config.toml
n_layer = 25
n_head = 6
n_kv_head = 6
norm_place = "pre"
rope_base = 1020.0
bias = "none"
init_std_qkv = 0.0252
optimizer = "adam_atan2"
beta1 = 0.9
beta2 = 0.95
warmup_steps = 383
batch_tokens = [32768, 65536, 131072]
train_tokens = 603100000
steps = 8960
Each number is 500 + 25 x the weight over the matrix's rms, rounded and kept within 0 to 999. Layers, rows and columns count from 0. Numbers have three digits each.

# gate: layer 11 MLP gate, 1024x384, rms 0.079, rows 394-415, columns 0-95
# up: layer 11 MLP up, 1024x384, rms 0.079, rows 394-414, columns 0-95
# down: layer 11 MLP down (transposed), 1024x384, rms 0.0765, rows 394-414, columns 0-95
gate394:520487488502509548505504501486476493507569537460499540476513513534529488493534487497525535491494524478488497467493504514503494543506484539505494503505470451483439521493528497511438449485479524534470541492488467510484518461502513479496533531554493452479492435526468515451479483483515504497
up394:462544486458516464488501485519488461511468519520458473471508578516459471534513472480514480491518499533514475542451484486547512500510470508511454497516501523539478480482498497515482506512452467494483528496477551542520457500497492542524522534502514499502501555472485483513568499453468496460
down394:507496464453516489486480443517461481442492480496477462532491527458475506479527468496538476517509533477517479518529467508478479496522524509498418465521501458539551511477513460519537503531484507514482499478482521478528475498522469504498499526507501484545432478517478479490441522464502538472
gate395:490470487520480502509454488515488506473487544486501546513485494478480531529500504492510495498516529472512521460487477503506483511501478516498455504439476522520543534478513512538489457488499456504509523484492533533501528513521495471484504455507508524489523524539537466496515490466507498490
up395:466492504495493458452430479502488504460512506529476452503502485511499512525499473481509522508495528482515491479493512509499457499481503517517457520482487508540458525504478485549538526518468499493486511493515523515525502479484505513447477504485480535491506490528555505464497490514493522490
down395:493518438526515486463469507498515515534480463496487488476510539509533495507497504517482507473475469550484534529492482501535501453513483542540487485499530536461496508501470523478478518469539508487484544492516495484526471508511525560500510534491481503514517510500471486552483482515528515545
gate396:487539509524496517482481530463502560539505503478507515512507451485493486463495463536493499508502515488486516466479484454490541467499506472475512523465489473523504517506513507487515512556529485501485516494522478480517529491489529528444527482498528478498496493500499478487458463500503509409
up396:479488494514496530522464520522466529504527495531493499518520480489521491494483501524515462485499568484496507485501494518517503459433536526506484489523512542479551502499478516448480458517498523460472498521529455505502476464513470459523497509509504521506520507500531501522516564513479491607
down396:507487533543491509516538475541525454509514475520473477471544541495508471485490506460496504479475536505521500512532522487504499478487518528496529458520534504459524496449516473494483483465492503461509522497496522469485511498547488476490514513537541512518545484487494499560511537552476516556
gate397:489497471527502459475501455519469475495489506543478511498493507466500470498478547504489491507504483475456534481462502471521520508511472496540506473493532483477507476515489474504495522478513504513512514508479474552516506467511491497502514481477505504498497501502518533514500494510508475537
up397:482515513501507471489498475478543509526520509445516475497485515504474536473499487513505498510477522512475470494521517542488524479516490508473498487494522537487517477443475514499490503489522514531546470479515534450455491494528461478494504492528553515522460497545486486504471510485539502523
down397:519523494472489479468469515506420509542506496528484466496539464476516505492498491471487509495520522471499524472514507495515464555504479515511493505499529477537484514583531489530512484532485502464449526522486496508494488511477521472510508508510494494442489497497514544481490502501479498498
gate398:477469469469461498531503492499481527544494539487494503500489474511498531494494537516503494478516540478483523522527501519494524523492463512534487488506487502498471526538525522502496517476473483521539487468503445530549530514505481481494516496523492518523488475517517484460498530486481539499
up398:524455484498521516498525497489470453490480512465534491481480503516507474469491493510530486477498506481526488507527494495471498520490486532493472495503495484495476459506498532487503509536513468573539488491518487526493513579503505503478511467503484494480470522529494513518479519497469541524
down398:504560481476521483494500474510477508449481487479456515503459513511528479529544533508548526476504493501484536490475507463519534510498508507489485508501480469528463460514496538487530497501488481485505469489498519486502457509493546516483505542476500505486503536532501495507517551520438494502
gate399:551464534524487483481547506505511500532471500497496514494542520488511537486515482494549500518521504514521489449469510503485508515487469506538469487430447504482482478495509536470508492516486478486497503514474552536505500503498506517461532497511538497492557491496528499523527446465515510449
up399:535457537459521471497474487529443527534542507499519491518513487501499498479487482468493524527514525450513477531491488517482495523516471460520469483491510546487539505517526528523456450478484497490538503473507508492478497488521485495434514523501526525472493507516493526509491487490498534474
down399:498536506496485461473513468482532508522472520490541503484535537544466482518510497490537457498491467519477479484498504473519512531514467521476488511493502528465461502525502500447490526504541509528499503502485484490517482469461491481503494489486500480519505500507506505480470480495506495492
gate400:498475510504454505477441491497510487493504492531523530487517504543538533508527534488481518477488486495489482513511487547513492497521498528555490458527485501492440496483468500501532490554461502515474502464483492488508471528457506499445551480564538537486548483476516527511480455545496481502
up400:429492497497497485508533534507485497550521490543499474531517508510536517482483486480494550475469531522539476446516502479533507499508486486525518484509493521567524484496535517465510487468476508496552488543474496482563501501480485497507511531468522501513503454523514497534507519507493488515
down400:527507485518498483524451474515494511504462512559507495498534473542506521522482498501514522456465500503501517556516507564516482501506582488486508504466516490456508495502504519532509522480507511501519483533491498530493484441470506518543466510473535510524519508537505510517502517497510487486
gate401:488489480517508499489485531532528516513532510547550512466503512497516467480480496497451536538495498507509528532521493509500514527479506487481500527486494501494432496528492521457544480493519494546474458503501530453548486520478525515539546524548530509496489473527467477507496504515521510487
up401:471526508503508473521497537489486497496528479518463466491486448463493540523475495492521532494506502562485455483475500508475501485476535486494494454496514502516512471472487519468510485492523507495511458547486465444530487484491550519502463505537506516509495511476483511523494496509507484498
down401:510510516483514511497520516471522465478506499502490499542477494504506541457533496493522483486489502451478457499480518476514496492469506494499524459497508479488535475511493466565492517517500465474539510517506520557449509504492526485462495510461446502508521527505500492508510524473467477481
gate402:520493454490492515474509519489517533525518530489474499467502488522510498507522480482515493513507481500479496507496520528501504509493451487490526437500514490512510522471463522493530511504514485490493539513440495492475482469521497516507531503487500497512496486478554456531505497497474472445
up402:480520490545494500525495502466496500488510476512531479497555474519502461436506483532458517474511525471517510498478548457559446517491532535449508516511507452455503497494479482523516474488500511468461459550501502521559503544515464481530519498497443533502547571447501528536468490507539484535
down402:504538506507493497469495540523488524514522538474484508484435506504459482577465533488452523524488508492480475463509514491486483487513518525505469455476456491478492530503486514454431518543485511495525504475525482517545514513508477520493495529548519539517555462509512484523473531449497480546
gate403:553510476523484507509491501513497553483527503509522534525533478484455499458483515445499534499518486460525479475536450527460487503456471460491576481485447496534474478481577493499550489545472481530504487507517490495496481487538508530485496486524476511492518488478508502454482529493504520499
up403:482499495494485507492476529518462520489548505520484466490539516511479518479495505486482526561484449493496493488518495530490432505529448456480502444483499517464504500521540480494474474513521505475516530503525484458538494466480476496498492489476527516513495520506517486494516507455496473509
down403:512506438483474503464507531507486565515503478475492517520438528479546480470486537504519483489554561448539486458511504500496507485505447499471526532461473457503481463484526540471514487483468493515537498477473514484537518538516523524491510502486495468500504488470535476498515492482460525484
gate404:531471483501541511490522542500482490563526526493543484508526508520459461519450501466516508517493504424496544458547512497483512483503494476535510568472461458499480502511516473499496500514465510477504555501515523511518512500511515542489511540550516497518529490518508510465489537496491532505
up404:499507478501490523502489484490514513479504517526468510501478495515509469473541510516523511506496462536464466530536498484489516483516471520549477487525486491523533515526488489506521477476511476489496514482475511501473480502491468446524479511508478482511510500498470500471530508555528476529
down404:486477483489549508490521522533493530475496448503514500516527497489453493490502503501517521552496520514561465521515503512517475505518476524510519500490506534487488499493491502485454512498483460486524533501520514457510481488544476492469482524489526484492522453512512522516487502482479498532
gate405:527468461528517502503530473479460503512528548505516493436491521585465461497516520509524516561532521477487505473521518513506485524469465478454443473483503503516426541533483491509513510504456528485484555474500472511470519527562527496531525536468559477503531469502514521449517500511481516516
up405:488481533517475534474493498504485509535511489474469468499515484490489454503517536467467485509504550479489470475506507525497489493500512511520505441486521478482481515493488519554433492512468480541530460513493470519499471505498490517538490493515529499499482511473459495517456440468512461573
down405:496483513453469525476477494496471528476513508502514500462493522509486518500541513506463477510533514519532495432514493505496496499492535518494470534477491485482490469498462497471445502498477514509507489485496505469488521483514481489489434498463515526492477532508540508465496465476476472510
gate406:536503490542510505518478500472476525523491512470511550472476492519504458520513492491479521480508502519501486483495479507544484453492517497521541491494500492541504534480504516521526492481500509536499544517532531488473547537468519505497527484562481534467489483485515513499496470460510450485
up406:531457479503524462500466481508435487549518470524501513546522473521533486515485502482528500451519506483471533474548501485545515516506520519550471498519453545490488540522464451447503519478518522520531466480494537505505527539471502511474479523458480512466547515467522486558544486500508460510
down406:492517473481448423522522467466498462464490498508512526517475503494461489533524483510505542517477499485476509498494491532484469533484566506482481511500532459545505498521500475477462464466525547527497475500494477527520505519507516509486460501535516467494489500454505443477501518504491502464
gate407:500488511494472520487531512502536535509508539518513477471481501512529466521515506483512510516467430503520491462498498535517523494511476478543505506532501462492488507461473495484525507499487499488517558506517529520509511483504493481546488525518468493476503532513464523497459526521490487536
up407:450507521509490501483491456494499525485515462516489466488508490497481513475482507536512488526513487533491472519501498481523483544508493475475498514526430449468518496484492461521526546532497465506501512504487477517484478478514523512492466457495501517519492473503494484517502525529506538496
down407:487500502564469475476481485518518484504517475513513520482452502494499512511518514497473519510498496528507486535502478545549487552505493482484452519489492507471501461468481479504481504503474477527541482492502503480492478471463466488478477471478498492488485486504469493489491504531475490502
gate408:502499480471480441524498534528492565487494505515534508480507460520487542503506507504473433498457561494450521475497506540484483472463497489477496552504506544497485526475480449503526447515470534507478456507492496492495511499533481526482505479494504542444525516497489529533542539455498506489
up408:503522466509519555423528473513461527512501499492511555472511455469477528459511512471482494500503485477473524533502504531497514486456525521468497464496530486505460471514544502528537512512489519491479464477524459507497482522485477541517507529490514507461490507508473491497504496534472544508
down408:536513601453479489492511539516515486495482448448462505512471525533493547560522466487483517498519478497500512502512530511489500506516511499468476513468517533509509516504504440469508493502499473504490497496507487466512475512488481530492460476524470532497530489457549492521473488491482460528
gate409:512496512512487471474541509474479549504470485501495508509466512525459510493557514507532486525517481466510496507527483496462511508488460493534473528487501469463486501492488478520516474498514516533477511513500503508481494452524506517477500519504483503531519517473517528508492491496482488461
up409:467511514537506519508499500492500476506511576509502513468538523474502490480510512475512515552498538529457477482482499539506519518484497479486488523515511534571508506450489469504464527483488491453473506517528495524474527509484466500476462496467526448511472522489492447519506498482484509538
down409:509452513496543485497487469518509479502516484454502477508479534489520483493476457505523504492473495522484519491492494488467490487513517480499491513498476514480533519489492524496559490505480493491466491476509513494498521502504535486496460512461492520482533517472482480500504517477485454492
gate410:523492538497489498469510509510517497499498499527451480503465515495499501489505501474524467493459529476506503509517503523524517499487501556504496483490489494469514484487498507501470499463495502545489502522451558535473515484502524524489507534497522504544530498482474489523524490470499535490
up410:498531495451490495523504496484526497501468473529467467501514538500510504507530536541502514496487513495442485490487503536518526486474529504515486507494507517500514521521535493503498523488503486494507473539475517497505520489471509514503526481502491533497498502451501498519524494525511454497
down410:492513487477490510507474506498486505506491491504473503475452488520495479540523483505492486516512498536486498491509489530508486508486509486481501518520486514440532512474463496480493505463554551527509507471519511490453519482531510528510492480500505504478474484475476520463514498467501540513
gate411:494524444497486497502492490498519498462486416526466446535517489527530514487519472462477524476527524503497497516496501488494517505527499499480531444537520537475494507516463520502535511522485527504510516488516452543506429489506484501514449503486474529503494482466490510494453493512523488502
up411:509498519492460522476512505511479503531498491471539504529487529497455513488507492484488483490493499545511486535518530485470520474523523520510510540477504488492482504494489448504496503476500534497506451525482540506499524489506516522521544514518485511542485484533502509504511477487473474490
down411:486504471514519490524516491475482510474535480521510503458675478510547496538501502517503515504492532511502527496549494503511507501507478499475469492528513512540518472520489517554505526495513449513468487471521517514521513516522491509455517482452452492489475503531541480484523485484492536501
gate412:529499531501491511521543531481492512512514505489479520526493493532451497516504513480491476517513496470440485481496492467513466508459464476523464467470490485475498504543502511537526490537501493503433495468518479531485521505495449539460439491512492517515524513492480533490497511513554554498
up412:497493494500493509487501488519489491473515463520557473497490485492529504477525500516479530517494528482507483518508473500523523534497508483495449534481517476512469500460492535503496495506492480497498509478511463480503498485519492503493477476493487519483522461518500503532484507474499531495
down412:473543536495513497486501487515469501480460500476465519506427479467497482503490510474460522501488519557516489507480436483467517475470500524521522486497533498483471510495494530502488469462509506500542524515460518483493536485464524484491493466478476485495492490499482487456514522536494499503
gate413:510470493526530492479473522472410501511505505518505503536492497493490508488506498522527518524491502514507542512502492524491521510501505455549469456461534460520446511529471463531550492561487484476499483499526513537469526513495505486488477485522525478509528561453533474493492511479508491506
up413:469501523501528474497462491488510464521487501477549465506510547490521488522543466498476516504467535472529474494510523487494463508465505478460541493517486516506496511507529516443478494481488485466492496495506520554524471511548461466493505508461533460495492495489512537526509534508498443530
down413:554497509519478489541513517495511482500511486489512522427594459480501518494510505482476524502456512494479514481504475485474458482508497511503526488535514507494505499497540494518502487505533496499467490491487496515513546495557496483508475514474491513503545480518525452498451474484503467519
gate414:529476444464482563494491541511509532501513493485494498530487490515458547490469482505516519493513528481499516510452476534485521457503486541474508555468516495497492510486538522506492476499475505550501503484480556532489539493529477522454523495528519487496508492495507486500497488509477499478
up414:490509547485508525513449518545527528514536530532452544489517487529457544508478493479477477492497496519489476523503483508473491475489493495504509544520503513507521524443511481510541454482460487473524495518487501489523506443492525528534492524492502525475550577488503519496535530495489495520
down414:500504514479526489512494517522549506525522492532521514520543518528439526462519458478415495516457518534487477472521513511523527485490507507533484499508471497509449509521489451490530481494502499497508513497502476486483495481516465566524449519474483444525496493502521507464509523528510495534
gate415:541479461521482535516502501494483514470521537478496503480546533491527527494507507519484526468492493496472486456519464481481517521535482504525499477494522532471504494479514533535496498507469498492512530520489490477484495459497462500487489524493505504512542499501464524489495486482522476517